From a checkpoint of a small transformer trained on Wikipedia.
Size: 10 layers, width 64, 2 heads of 32, MLP 256 tanh GELU, vocabulary 1024, 0.631M parameters.
Architecture: biases, tied embeddings.
Training: a variant of SOAP for these matrices, 3077 steps.
Each number is 50 + 15 x the weight over its row's rms, rounded and kept within 0 to 99. Layers, rows and columns count from 0. The size before them is the row's rms in percent of the matrix's.

# v: layer 4 attention value, 64x64, rms 0.188, rows 43-63, columns 0-63
# o: layer 4 attention output (transposed), 64x64, rms 0.155, rows 43-63, columns 0-63
# up: layer 4 MLP up, 256x64, rms 0.177, rows 0-31, columns 0-63
# down: layer 4 MLP down (transposed), 256x64, rms 0.165, rows 0-30, columns 0-63
v43 102:56 39 55 49 14 37 49 48 63 74 59 53 13 77 38 52 51 42 16 70 48 52 36 32 65 35 68 31 42 79 56 19 54 32 41 50 51 62 41 48 50 48 29 38 59 69 50 71 62 33 62 38 61 35 46 55 31 36 44 57 29 58 54 61
o43 097:41 37 46 51 86 77 57 39 45 37 53 66 59 34 60 54 64 68 74 49 20 27 68 47 46 48 31 61 25 45 52 46 39 65 65 35 68 33 61 61 51 24 42 50 53 59 63 49 41 66 36 33 31 64 41 62 92 52 46 34 70 58 33 46
v44 109:43 59 41 60 42 43 32 82 49 67 67 46 49 54 70 27 66 46 20 55 49 55 58 43 57 68 20 31 75 62 48 35 49 34 38 48 61 87 69 61 50 57 50 30 51 56 55 75 59 55 16 33 42 73 37 52 53 46 54 30 24 60 51 64
o44 103:55 37 55 46 63 52 41 17 46 49 35 49 55 56 43 53 39 41 48 28 42 19 37 57 55 51 73 60 08 30 52 77 46 59 63 63 37 16 41 57 45 30 61 53 69 36 61 39 49 73 69 72 60 39 54 78 69 58 56 55 55 50 35 27
v45 112:28 17 68 43 52 46 29 89 48 55 36 48 72 51 35 67 40 40 45 35 60 40 28 50 31 54 34 67 46 52 24 37 34 58 64 37 64 65 62 66 73 71 37 60 46 50 58 40 51 57 52 76 56 60 64 49 38 88 40 36 47 63 69 46
o45 110:60 81 29 51 67 70 53 55 40 52 54 52 35 63 54 24 52 78 46 55 52 58 64 53 47 79 72 39 60 42 70 83 58 60 30 58 16 32 54 43 52 51 43 68 50 57 46 41 58 32 50 40 53 34 25 45 61 22 77 62 67 48 37 74
v46 109:50 58 49 64 33 68 66 10 55 45 53 35 29 18 35 65 49 51 45 52 63 50 32 47 65 36 69 60 50 32 42 69 46 38 22 50 82 42 68 20 61 61 51 65 49 55 58 55 57 78 59 73 29 34 57 60 40 42 66 63 68 52 40 59
o46 107:38 45 71 61 70 28 65 49 37 58 63 43 67 77 33 60 64 56 24 73 63 47 76 37 33 27 39 75 69 63 53 21 63 59 69 45 61 51 53 50 45 36 41 61 49 36 30 37 38 39 57 25 61 53 52 25 68 22 43 67 45 49 62 55
v47 096:37 39 66 17 45 44 49 29 41 75 56 23 53 60 72 51 52 36 32 49 41 84 52 24 63 63 46 51 22 67 60 67 36 47 62 66 52 46 55 51 61 69 56 63 42 53 35 50 19 73 60 29 55 42 74 51 42 46 49 84 37 60 47 63
o47 089:47 36 51 74 53 57 47 63 37 39 54 77 56 43 55 43 61 54 79 24 33 22 61 40 67 57 61 54 71 37 41 31 46 57 59 52 30 28 30 35 43 37 39 30 53 72 54 44 73 43 45 62 27 69 29 18 56 51 69 41 28 45 70 36
v48 113:37 66 28 54 62 44 50 48 70 64 54 45 37 80 49 38 58 48 53 70 18 51 46 51 53 41 14 61 51 22 38 63 65 47 38 24 49 39 61 48 35 63 53 81 69 31 23 60 52 29 63 40 47 70 33 45 40 58 53 60 63 53 40 17
o48 112:56 42 47 63 39 47 58 47 47 32 61 68 47 30 49 46 29 55 45 50 70 75 27 61 34 67 88 71 68 74 20 49 14 56 60 61 58 47 54 76 63 45 42 52 34 53 87 56 39 43 58 49 64 41 62 41 57 45 30 54 41 32 64 59
v49 118:66 32 93 43 47 32 43 39 46 50 45 38 64 53 90 70 42 83 41 44 44 37 26 66 55 54 51 51 55 56 37 77 50 31 62 42 61 36 65 42 41 66 68 57 56 55 46 35 46 25 56 63 43 59 31 70 48 68 40 76 58 66 36 47
o49 114:54 81 40 64 40 72 60 57 69 36 70 68 46 41 32 23 56 36 53 37 57 48 76 35 74 25 44 51 48 67 48 45 39 63 63 63 32 74 55 26 63 47 42 38 55 49 42 60 39 70 76 57 48 48 50 18 62 36 70 41 33 42 63 76
v50 122:25 54 62 41 34 38 37 54 22 33 55 73 52 43 64 34 81 46 15 60 62 21 53 60 48 48 43 75 43 48 54 59 35 32 38 63 37 55 31 79 47 72 38 61 62 60 41 52 76 43 56 40 56 51 63 51 26 67 71 36 62 60 27 46
o50 109:80 42 27 62 63 51 77 35 32 61 45 47 30 57 44 51 44 41 49 36 36 70 59 33 70 61 55 54 48 56 40 53 68 61 57 51 75 60 41 32 82 55 55 32 23 49 90 41 71 70 49 50 55 36 23 59 72 48 40 41 36 51 54 30
v51 117:49 47 67 47 47 41 52 74 45 59 39 99 70 45 66 57 36 33 56 27 65 49 45 32 31 36 37 47 41 50 53 58 53 70 52 08 39 28 77 50 75 48 55 40 38 40 71 51 34 55 42 50 29 49 58 61 66 38 52 29 55 45 41 60
o51 119:68 51 46 57 29 66 75 58 61 63 48 16 46 42 55 41 61 51 42 59 27 31 52 77 48 73 46 60 49 69 42 45 44 32 34 92 56 62 20 39 45 30 45 80 48 51 36 40 66 41 58 68 57 46 42 28 27 61 60 58 33 38 37 55
v52 113:38 66 61 34 47 52 50 78 41 47 29 47 31 71 54 45 52 59 52 39 51 57 44 73 56 76 71 64 82 49 32 45 45 25 52 54 36 53 42 60 55 54 43 57 56 56 57 31 64 56 07 69 46 47 13 50 60 20 39 78 64 54 36 43
o52 117:48 52 38 46 33 68 37 53 41 63 84 49 50 32 23 58 54 47 59 31 70 29 26 51 71 54 17 35 47 32 53 64 44 63 55 32 49 47 64 41 46 41 64 51 32 44 47 66 43 56 88 29 77 48 76 47 42 83 50 32 41 62 49 50
v53 117:57 42 63 63 56 56 88 62 54 63 69 44 46 64 50 38 26 62 41 52 62 73 72 33 58 64 39 50 47 65 50 34 75 48 24 34 74 27 50 33 26 57 34 34 70 36 54 62 44 21 47 45 33 59 43 52 50 45 25 33 45 61 29 30
o53 102:48 57 66 21 23 60 20 22 41 43 40 60 30 46 53 44 38 57 39 50 52 31 62 67 30 23 63 69 41 44 72 57 16 48 64 72 54 77 42 65 45 31 51 55 27 74 52 47 55 54 51 42 76 57 55 58 48 69 58 56 63 62 69 43
v54 119:58 37 67 76 25 70 40 66 46 65 31 87 60 42 68 53 33 88 55 55 56 54 54 41 44 40 43 55 64 40 38 69 56 46 46 31 56 34 57 81 54 49 79 36 57 73 54 32 56 54 34 25 56 68 41 47 54 39 49 52 64 43 80 50
o54 102:34 53 48 32 47 40 70 54 91 53 73 40 62 40 59 40 53 27 52 38 43 44 71 65 49 56 33 39 47 53 45 51 50 20 52 57 58 57 30 39 69 59 35 72 43 43 57 71 39 56 63 64 70 47 41 47 56 78 44 90 37 42 11 43
v55 104:45 52 52 39 50 50 66 56 56 25 11 37 57 39 41 38 49 75 51 71 54 31 56 36 51 45 65 50 38 64 67 70 45 50 70 55 57 27 47 81 39 23 70 38 13 31 45 61 38 45 36 40 44 31 60 30 47 54 34 26 35 50 51 72
o55 102:74 51 38 50 43 27 38 60 70 59 93 37 56 44 58 52 55 27 57 42 41 55 53 74 46 49 52 53 74 33 42 13 50 44 41 46 36 74 80 31 44 62 49 42 72 54 71 37 51 43 44 73 35 40 37 56 50 64 56 66 80 64 53 33
v56 105:41 54 58 46 64 46 52 60 53 55 53 54 29 61 88 67 54 39 62 63 63 35 29 35 69 58 51 46 43 32 17 65 64 40 52 46 36 51 64 43 56 55 67 41 79 61 47 43 71 08 46 11 64 35 62 60 62 52 57 61 78 37 53 44
o56 096:66 48 54 70 48 58 76 49 61 34 62 54 30 34 17 44 27 80 49 48 27 56 41 47 56 58 44 58 63 53 58 47 49 26 44 47 79 36 45 51 48 56 34 50 42 67 57 61 19 87 45 47 70 73 58 14 63 66 45 46 36 61 65 54
v57 110:37 70 45 55 36 61 42 86 52 29 62 56 52 77 34 63 57 42 71 50 41 47 71 47 27 47 67 45 57 34 74 55 53 75 55 56 45 36 55 35 46 55 26 50 56 58 79 54 35 45 33 35 51 12 56 67 54 45 49 50 18 35 49 21
o57 102:26 22 47 26 60 44 26 38 39 81 51 43 39 24 80 56 28 63 44 69 70 64 23 51 68 65 35 53 48 37 64 30 51 29 35 53 70 54 37 69 33 29 68 35 40 60 41 49 40 48 54 60 42 41 45 30 43 60 60 31 49 61 38 54
v58 102:30 46 63 44 47 40 53 43 63 58 45 49 40 98 54 75 43 74 64 22 38 51 30 60 39 47 55 17 65 53 39 44 61 55 54 42 59 63 59 46 77 61 32 51 39 60 76 23 41 26 49 43 67 61 62 45 43 61 72 38 27 54 65 39
o58 106:45 28 69 65 50 77 37 36 46 27 73 49 54 07 51 34 39 51 59 51 44 66 67 48 63 66 33 52 43 51 47 41 45 63 33 72 36 43 44 32 23 50 72 81 76 46 32 67 52 66 39 43 49 33 34 46 45 34 46 34 51 55 32 70
v59 114:51 43 72 68 82 33 54 38 39 60 37 51 47 61 56 21 49 52 30 32 41 56 32 34 67 58 48 46 49 82 58 48 51 56 71 20 33 66 40 74 49 31 76 30 45 57 59 55 76 64 53 71 46 40 50 29 40 40 50 54 55 44 45 86
o59 103:66 47 45 24 10 72 52 56 53 35 57 30 38 34 53 73 69 54 64 79 34 40 49 45 48 34 48 36 28 18 46 40 39 68 42 50 62 42 50 30 64 62 16 48 65 36 57 39 53 49 60 33 66 78 59 67 53 74 57 55 49 50 42 42
v60 098:67 57 62 26 63 36 46 43 52 26 56 73 43 69 58 80 67 30 51 59 59 57 54 57 59 64 51 70 40 44 29 33 56 52 34 56 29 35 42 48 36 20 13 46 18 58 39 42 40 49 31 60 60 46 62 48 78 68 46 67 56 36 40 71
o60 096:39 51 35 49 49 89 58 65 50 72 36 47 42 41 26 63 51 76 21 51 56 29 30 55 61 48 33 31 57 62 71 59 47 58 55 47 70 73 48 29 46 66 78 45 61 35 60 68 54 59 42 33 40 54 55 29 14 32 51 48 53 53 56 26
v61 103:68 19 65 59 51 57 41 61 58 41 63 83 57 34 51 55 48 52 47 51 65 46 33 58 70 71 66 53 50 44 29 47 70 72 78 82 44 69 35 68 29 41 25 38 51 24 53 31 44 54 65 53 35 24 40 43 68 56 56 47 32 61 50 26
o61 101:18 82 50 49 57 47 34 42 48 57 62 27 31 64 56 63 49 40 48 59 44 51 41 60 24 38 56 37 33 60 70 77 47 30 18 20 57 50 68 48 53 76 50 19 41 57 44 59 59 66 48 46 28 76 37 41 56 52 69 47 53 35 35 67
v62 111:51 57 55 64 33 57 76 25 43 63 55 32 46 75 38 27 74 54 59 29 65 72 36 73 61 35 52 39 42 41 67 52 50 31 65 43 47 32 64 58 42 47 54 49 55 69 46 81 66 53 56 62 35 33 53 69 42 63 80 51 12 29 56 62
o62 112:66 28 65 27 76 46 43 60 56 30 64 32 51 28 74 71 36 63 31 52 59 47 61 38 66 31 43 57 58 47 45 35 36 65 34 50 54 66 57 76 65 50 54 55 48 24 52 17 40 42 55 52 74 70 47 41 66 23 42 26 62 55 31 29
v63 106:53 31 62 66 66 53 40 61 50 61 65 64 55 54 45 34 84 51 41 28 56 53 14 27 68 52 60 60 36 35 58 40 65 35 65 61 47 66 61 80 40 69 30 61 83 49 30 27 42 50 64 43 42 64 27 36 54 60 66 58 64 28 54 49
o63 109:70 54 58 45 54 64 54 48 55 30 52 28 58 64 50 76 35 43 71 75 44 52 56 53 53 50 62 55 45 86 60 91 39 61 32 16 36 55 55 32 49 52 59 46 23 69 82 65 53 71 65 60 71 49 51 60 74 34 59 52 40 42 55 54
up0 097:28 60 55 69 39 38 45 36 28 67 54 66 45 69 47 47 57 62 72 37 31 61 40 55 53 34 46 48 49 31 67 60 56 62 61 16 13 41 47 61 90 72 62 66 57 62 54 72 52 34 19 61 59 69 62 43 31 39 62 48 50 50 50 41
down0 109:44 43 37 30 34 29 57 65 37 45 72 46 34 74 60 34 61 67 41 41 27 68 47 60 37 55 36 28 34 22 41 53 35 51 55 30 47 48 54 53 89 33 53 42 59 55 19 44 35 45 25 36 54 30 63 45 51 64 79 48 58 50 75 32
up1 101:39 37 49 50 47 41 50 39 31 48 70 49 38 35 67 53 43 27 33 71 42 37 30 20 30 35 73 57 41 60 60 52 49 58 50 31 46 74 49 37 59 38 45 70 17 39 64 70 58 67 68 91 36 69 60 61 59 29 58 62 55 30 39 54
down1 093:52 23 75 40 53 56 33 68 45 30 46 45 47 45 36 54 53 26 39 65 42 40 40 29 60 55 60 53 72 36 57 36 44 49 65 55 33 45 31 66 35 37 63 51 60 71 15 44 43 19 69 23 24 51 73 44 51 67 85 64 41 55 46 60
up2 105:34 79 47 76 67 44 34 42 45 58 67 46 55 63 59 52 29 81 58 15 44 32 56 68 39 48 51 70 22 69 69 62 42 48 86 75 64 56 37 34 49 27 77 50 40 62 51 40 34 63 54 52 33 61 36 50 51 41 50 42 49 56 52 65
down2 114:55 35 62 21 35 31 60 37 53 57 40 54 32 40 26 70 53 59 54 76 52 86 70 42 39 55 50 38 68 65 36 47 32 48 33 67 46 30 37 32 35 45 54 47 59 60 44 46 73 20 65 73 35 52 67 48 46 52 47 65 82 55 46 22
up3 111:41 50 46 43 59 52 45 49 40 60 56 53 68 28 22 26 25 50 39 43 66 46 55 39 45 46 46 49 52 68 49 40 23 35 75 60 50 54 44 79 15 42 46 56 48 58 53 68 25 45 16 68 73 68 68 26 46 70 47 61 46 56 74 75
down3 109:87 50 39 41 43 38 60 57 23 42 55 39 53 65 63 64 66 30 61 60 50 85 31 53 61 62 56 47 20 64 58 41 67 64 61 29 52 38 31 26 42 45 53 42 79 62 30 32 60 35 56 57 40 30 32 56 43 30 55 21 56 39 48 62
up4 107:37 58 44 43 62 23 31 62 30 48 46 67 76 65 26 55 57 52 42 30 42 21 34 43 51 40 37 56 55 36 71 51 77 68 49 39 50 73 64 44 49 63 53 56 62 42 17 70 60 30 48 14 37 49 38 41 41 32 29 37 42 70 48 65
down4 113:59 61 38 61 26 62 32 37 75 33 54 44 63 47 79 32 27 42 67 63 34 59 47 56 54 18 67 27 47 66 64 64 25 39 56 80 32 50 38 71 38 58 55 44 31 45 76 56 34 71 59 67 59 45 33 51 58 58 70 58 57 45 35 40
up5 111:62 58 51 54 38 67 64 58 30 47 60 59 33 66 70 29 78 68 57 33 45 40 73 57 41 47 76 38 76 69 77 68 54 45 42 65 52 45 41 74 42 60 66 54 72 65 60 51 57 40 18 53 32 65 42 30 22 23 57 63 54 56 52 41
down5 088:52 69 47 18 58 82 40 68 47 65 35 53 67 33 47 50 20 52 45 74 54 37 18 35 70 22 38 53 49 51 37 54 41 53 59 67 38 64 71 51 40 56 61 53 73 68 33 50 30 54 52 56 73 71 51 52 70 55 41 72 52 61 59 76
up6 121:52 47 59 45 53 30 44 54 46 36 33 43 46 46 66 55 48 78 64 26 35 28 46 33 67 64 50 68 51 53 54 37 45 43 46 64 36 80 61 59 30 58 27 77 71 57 47 15 56 41 22 35 62 60 32 21 77 29 62 46 51 65 42 37
down6 116:53 26 25 45 37 54 17 88 40 67 26 74 56 73 55 52 47 50 56 64 38 48 53 44 50 63 43 46 44 45 15 38 28 42 61 43 82 65 43 74 40 33 58 48 36 63 52 52 26 56 56 64 62 67 43 45 22 51 66 63 43 40 40 46
up7 109:48 51 41 42 32 54 39 63 65 63 65 50 38 82 52 33 64 59 49 53 28 46 62 76 49 30 40 27 61 29 68 65 48 37 24 58 30 62 81 27 50 86 62 41 67 67 31 50 53 41 51 34 61 67 23 55 30 55 65 47 60 55 59 47
down7 090:42 73 60 54 30 61 66 51 49 30 45 43 39 36 59 68 65 43 56 59 51 47 25 31 67 69 50 46 42 43 54 31 57 71 62 48 21 38 64 27 26 25 52 51 29 66 68 58 29 68 50 66 16 56 68 20 34 48 56 66 63 51 32 58
up8 103:76 31 40 51 59 49 70 35 23 57 31 65 56 52 45 53 21 48 85 42 41 42 77 59 79 38 51 55 77 57 69 49 41 42 55 48 50 25 50 49 45 34 38 44 47 45 33 61 55 54 32 65 13 66 71 57 53 44 79 55 48 70 42 66
down8 102:47 61 36 42 42 61 37 65 55 48 44 69 44 36 83 47 26 55 18 48 46 60 53 29 38 40 13 42 44 53 62 63 49 22 57 70 49 78 40 58 44 56 60 48 45 62 25 57 11 36 47 51 58 24 50 63 52 49 20 51 57 31 68 55
up9 093:65 68 54 47 30 60 48 41 45 26 58 77 65 62 48 50 53 52 74 67 54 46 42 47 81 44 53 33 58 51 28 32 21 52 57 48 39 45 76 20 56 63 54 69 55 45 72 69 66 53 27 59 37 95 46 54 58 55 40 47 63 67 72 50
down9 097:64 66 62 72 47 20 72 63 30 55 46 25 25 35 63 53 60 54 46 42 36 52 60 59 45 43 64 59 54 64 67 62 57 51 47 79 37 47 55 23 62 39 29 48 41 72 51 29 45 76 37 62 39 33 52 26 27 53 78 67 37 60 46 73
up10 104:63 79 31 46 30 74 33 67 19 55 29 70 56 44 29 49 53 39 52 27 40 48 72 46 69 57 22 47 61 39 47 46 33 51 75 35 72 57 85 49 61 49 65 36 30 43 56 37 29 52 50 61 25 51 60 53 41 38 74 50 42 47 54 39
down10 097:82 84 31 70 49 35 49 55 62 59 50 50 37 54 59 59 57 27 58 63 35 67 34 63 30 40 50 56 41 42 56 60 50 40 42 46 48 59 59 44 45 40 29 65 77 44 29 26 55 00 50 48 42 49 66 47 34 31 25 56 66 65 41 44
up11 098:71 35 28 67 41 66 37 44 57 56 61 54 47 51 34 36 74 63 70 31 34 28 40 47 48 40 36 57 34 68 47 68 73 61 68 90 43 43 37 58 68 59 58 43 53 17 61 66 22 67 46 20 58 52 42 47 53 56 37 43 49 42 41 25
down11 114:45 43 53 38 79 50 55 64 66 32 64 64 43 53 58 49 63 46 70 55 66 63 62 44 52 42 42 45 67 48 82 93 39 57 61 45 52 48 48 66 67 52 23 52 46 80 46 46 71 82 31 48 25 29 63 49 39 67 72 39 61 49 52 23
up12 114:42 49 56 35 50 53 36 29 45 46 66 48 38 71 78 76 55 66 62 55 54 43 34 49 29 39 53 61 17 22 38 44 33 50 33 71 42 44 49 53 62 58 34 37 24 75 62 28 34 19 59 47 51 70 71 45 44 51 25 39 69 67 61 39
down12 123:54 56 66 64 54 56 61 57 56 73 30 67 46 28 27 51 67 43 35 58 31 73 47 54 31 59 33 46 39 46 65 47 57 46 45 48 24 74 62 87 29 41 31 57 36 40 25 35 37 59 33 56 62 39 38 29 43 19 50 36 31 74 51 45
up13 095:51 38 47 59 50 04 47 34 26 51 55 41 56 54 22 62 54 70 30 50 44 19 74 63 53 43 45 59 39 51 44 50 58 16 62 33 63 74 67 53 69 67 47 54 45 60 54 69 26 50 50 68 33 47 32 55 64 59 73 45 55 52 80 39
down13 093:66 49 79 58 22 52 64 17 47 79 50 28 62 45 63 65 43 62 45 61 28 71 56 30 39 56 53 45 46 22 36 51 64 53 44 67 49 52 61 36 45 84 48 24 65 41 56 56 51 32 62 44 75 50 53 65 27 38 69 38 26 54 37 49
up14 091:48 26 30 48 31 32 68 63 39 31 73 65 50 60 51 46 37 65 64 44 42 74 48 55 63 52 30 44 41 50 78 41 45 10 51 79 70 56 57 59 47 77 45 62 60 27 23 42 55 43 38 75 62 52 53 58 35 43 35 64 47 45 63 77
down14 100:49 49 64 63 40 54 52 32 39 76 44 60 55 49 53 31 45 52 67 47 35 32 51 50 57 55 35 42 53 62 27 69 53 51 34 30 62 34 00 43 35 66 44 63 61 78 37 67 30 39 48 56 74 64 55 26 29 48 28 33 36 35 37 41
up15 100:40 68 39 42 39 77 60 63 50 35 54 50 80 61 55 54 67 52 55 44 53 33 66 51 46 52 70 37 29 43 55 49 27 47 60 73 49 86 51 39 77 53 55 46 15 78 57 38 27 65 27 31 42 54 42 64 62 37 35 26 35 65 58 36
down15 111:40 60 56 37 62 30 42 58 67 59 65 34 49 29 41 48 65 45 58 61 44 54 38 52 62 51 56 53 24 55 54 36 69 72 47 41 49 49 13 40 40 48 15 63 51 30 47 56 84 37 59 32 36 53 28 74 24 18 49 66 59 52 23 58
up16 104:54 32 68 44 61 57 52 49 58 58 13 36 59 63 25 38 37 54 79 15 35 54 66 47 69 56 68 43 62 99 22 47 63 43 50 58 61 57 59 51 52 57 40 49 77 37 45 48 54 54 75 54 51 59 59 42 73 41 23 59 54 50 51 45
down16 098:54 49 38 23 50 47 61 75 25 50 65 35 57 57 75 37 57 21 54 55 47 53 59 64 42 37 51 22 46 65 38 55 30 41 40 27 32 35 18 52 73 51 73 37 67 44 55 77 62 45 57 54 67 42 36 67 60 68 65 28 65 62 28 51
up17 107:32 60 55 47 81 46 26 49 51 51 46 47 73 40 48 53 64 45 60 39 33 58 05 71 28 61 17 46 54 52 29 58 67 38 42 60 56 61 54 28 60 61 28 37 60 62 53 52 63 42 36 61 54 82 28 64 46 46 48 87 46 41 58 53
down17 095:59 57 38 68 50 63 60 50 30 37 55 54 45 46 81 59 62 43 66 54 66 55 62 40 31 48 34 56 61 48 57 64 90 57 34 47 52 63 54 60 72 43 50 25 33 30 42 45 22 99 55 49 42 19 60 69 58 54 53 45 38 43 45 65
up18 093:81 69 41 29 51 63 57 51 36 49 53 65 50 54 69 28 57 56 58 62 40 52 56 35 51 72 57 65 36 57 69 45 38 67 64 58 44 64 49 77 83 27 60 53 39 45 42 37 41 71 37 44 21 46 19 36 35 34 34 38 49 34 87 48
down18 101:60 44 54 39 57 82 53 47 58 42 51 34 96 41 49 22 40 34 54 39 63 52 70 52 57 35 77 73 46 26 31 82 64 63 49 52 51 48 43 45 53 47 45 45 45 30 44 80 56 58 58 53 73 65 43 68 41 42 51 67 58 45 12 60
up19 106:33 72 50 64 34 35 62 51 28 37 35 52 75 99 56 55 60 63 45 41 46 70 61 48 30 42 74 53 37 72 50 75 37 46 62 30 30 53 68 64 64 31 64 61 42 63 70 67 52 68 39 61 49 59 46 55 61 41 47 34 55 39 52 51
down19 096:33 22 64 64 73 61 56 34 55 43 70 71 39 21 43 57 53 57 39 24 29 28 38 63 61 56 54 40 48 41 45 44 85 61 39 70 75 52 33 44 20 63 57 51 58 24 55 48 57 44 58 35 71 71 38 45 73 43 63 53 70 60 56 46
up20 117:74 42 56 79 51 52 53 46 29 61 37 72 35 38 47 42 54 78 50 49 42 41 60 58 63 45 31 62 34 38 45 50 59 45 46 17 30 58 44 38 27 48 52 46 38 19 28 56 36 64 52 01 25 60 59 72 73 62 45 51 60 41 45 50
down20 115:43 58 61 68 68 41 74 27 67 53 41 61 18 51 39 36 32 55 42 40 34 37 54 45 35 39 51 71 42 51 41 63 45 61 35 19 60 55 53 46 86 53 49 39 52 53 42 56 20 40 33 76 51 63 80 45 26 62 18 49 56 60 30 45
up21 101:38 41 61 52 46 32 56 68 33 30 38 59 39 65 53 41 51 47 76 47 46 45 90 54 65 43 39 50 58 83 65 39 71 63 67 60 44 52 27 72 43 52 44 78 51 42 26 32 39 53 64 55 63 43 26 52 53 57 53 40 25 77 66 21
down21 089:58 29 41 26 62 66 96 53 70 38 33 37 60 40 40 36 66 42 40 26 62 38 68 48 51 46 45 50 62 53 35 44 38 45 51 80 14 46 38 47 52 38 24 59 72 61 45 39 44 76 64 72 39 27 45 61 51 50 73 48 55 41 51 59
up22 094:20 58 65 41 61 23 43 41 53 37 49 33 39 44 58 55 55 51 52 39 47 67 69 37 47 25 32 47 39 29 60 44 73 29 60 43 50 82 51 71 71 66 64 37 41 48 39 63 26 72 46 60 50 34 40 73 53 41 20 51 27 40 37 20
down22 097:50 62 43 58 27 51 39 45 36 44 60 82 48 68 65 36 38 39 66 64 51 59 73 45 64 43 81 60 80 61 63 44 32 30 59 43 92 70 71 64 34 47 66 60 52 35 48 58 32 45 48 32 41 46 65 41 55 38 18 64 48 28 49 50
up23 122:63 32 34 48 31 55 46 35 60 61 46 51 43 28 56 53 40 46 36 23 45 49 50 47 92 26 53 50 69 53 35 36 41 51 38 59 62 48 50 34 64 45 32 31 00 36 78 75 51 56 35 52 61 52 58 41 55 68 55 65 59 76 68 55
down23 121:48 42 20 39 53 71 61 64 46 65 56 69 60 29 37 37 49 57 59 47 54 69 54 20 36 26 58 51 56 70 40 69 51 59 12 54 60 67 25 18 54 70 32 18 48 41 62 53 55 66 44 40 68 52 61 50 71 52 27 47 56 55 40 65
up24 095:61 68 35 53 53 59 67 26 58 56 47 56 40 60 34 52 57 57 66 28 33 51 89 47 79 21 32 46 69 22 41 54 66 43 44 37 48 56 28 46 64 41 70 52 23 35 23 43 39 80 61 33 46 47 32 43 61 64 43 47 36 61 62 42
down24 088:53 50 48 48 57 48 71 58 31 41 62 83 37 60 48 50 46 44 41 69 53 34 65 65 50 76 31 46 59 57 47 30 50 39 31 33 42 09 55 59 38 52 49 46 56 67 57 38 70 13 66 43 72 49 56 58 17 57 71 18 49 70 41 63
up25 106:48 44 51 45 51 68 56 44 59 49 48 68 69 22 38 71 23 59 47 54 61 51 39 68 30 32 63 54 42 43 38 45 57 67 43 90 62 45 39 32 11 61 57 98 46 35 48 57 38 63 25 40 64 66 65 45 52 51 39 52 46 32 61 49
down25 105:33 46 48 47 44 40 39 74 50 66 62 29 97 45 70 60 58 45 41 29 76 57 50 56 55 44 51 53 40 48 63 53 45 38 92 59 43 46 34 56 40 52 27 24 55 55 45 34 68 50 45 42 10 35 38 66 42 68 72 53 35 51 45 37
up26 084:46 24 42 28 53 27 14 62 40 76 60 45 61 62 39 60 69 27 50 49 32 63 42 69 48 33 44 50 23 51 50 32 45 53 89 66 68 40 49 71 28 36 37 62 51 48 68 52 50 62 58 43 21 40 44 70 53 63 35 39 52 69 52 54
down26 085:27 42 57 46 60 24 57 47 25 59 84 66 36 58 39 23 47 29 47 53 44 53 66 45 45 50 54 60 37 33 45 16 49 66 40 65 48 53 26 33 65 31 42 27 50 38 52 45 40 74 79 31 75 61 74 48 52 68 51 45 38 40 72 53
up27 104:30 83 46 84 58 64 86 65 39 73 35 51 54 50 56 27 52 29 69 48 41 51 36 43 32 42 42 63 55 79 76 62 49 48 19 46 35 47 42 45 60 75 37 42 59 43 52 40 40 63 37 63 50 51 29 43 54 26 30 60 62 64 45 58
down27 114:53 39 55 40 56 70 50 52 33 42 19 40 77 30 71 40 59 49 52 53 35 46 42 56 69 38 22 59 54 43 36 29 58 33 67 71 56 20 44 24 67 68 53 52 19 62 69 44 56 48 60 74 40 29 72 40 34 42 46 47 61 36 37 27
up28 092:20 57 06 53 59 44 46 66 58 49 71 60 36 53 62 58 34 40 44 43 45 53 55 20 55 62 51 37 58 40 60 20 36 62 60 31 30 87 54 52 75 56 54 73 35 70 48 42 41 55 56 51 33 61 54 46 44 42 57 33 22 72 50 30
down28 088:45 53 65 65 43 64 66 56 53 46 42 34 50 36 23 46 37 49 50 70 82 63 58 56 68 36 40 39 60 26 67 75 31 57 44 18 65 35 31 49 46 14 69 52 74 48 54 32 58 58 27 48 56 41 56 78 54 61 78 52 49 30 49 46
up29 103:35 64 44 50 54 56 20 65 29 45 33 50 74 85 26 70 68 64 50 60 44 56 57 32 45 33 49 38 39 47 43 42 64 64 38 54 29 40 74 52 58 65 36 75 41 42 32 49 32 56 17 57 35 47 59 34 21 65 63 79 54 60 49 52
down29 112:89 23 37 63 47 59 42 43 36 71 64 62 54 58 75 50 79 43 74 40 55 45 43 46 36 54 55 67 49 54 76 38 63 46 48 60 23 30 54 64 67 30 55 48 26 31 48 24 34 65 39 34 62 38 49 33 57 44 49 41 38 67 34 25
up30 110:44 61 55 57 76 32 46 85 50 43 25 51 70 99 48 44 54 44 59 42 29 48 54 53 50 58 65 53 56 46 21 46 68 43 63 42 82 65 62 65 53 61 29 67 50 62 46 26 63 29 28 51 48 39 46 57 47 33 34 58 68 34 39 55
down30 106:37 57 50 73 41 36 97 36 49 73 57 58 46 32 42 44 63 38 47 35 48 50 43 15 41 60 51 37 41 59 45 58 37 64 44 44 23 30 20 57 39 48 44 17 30 42 51 71 25 59 61 67 46 59 57 51 41 37 64 40 46 66 30 64
up31 090:19 38 74 64 69 49 52 75 61 29 62 68 43 53 44 82 45 48 67 65 49 29 49 51 56 49 40 59 27 37 43 71 73 52 55 43 20 47 39 78 55 42 36 79 48 29 42 53 51 53 60 32 28 57 67 36 47 69 44 27 72 54 52 58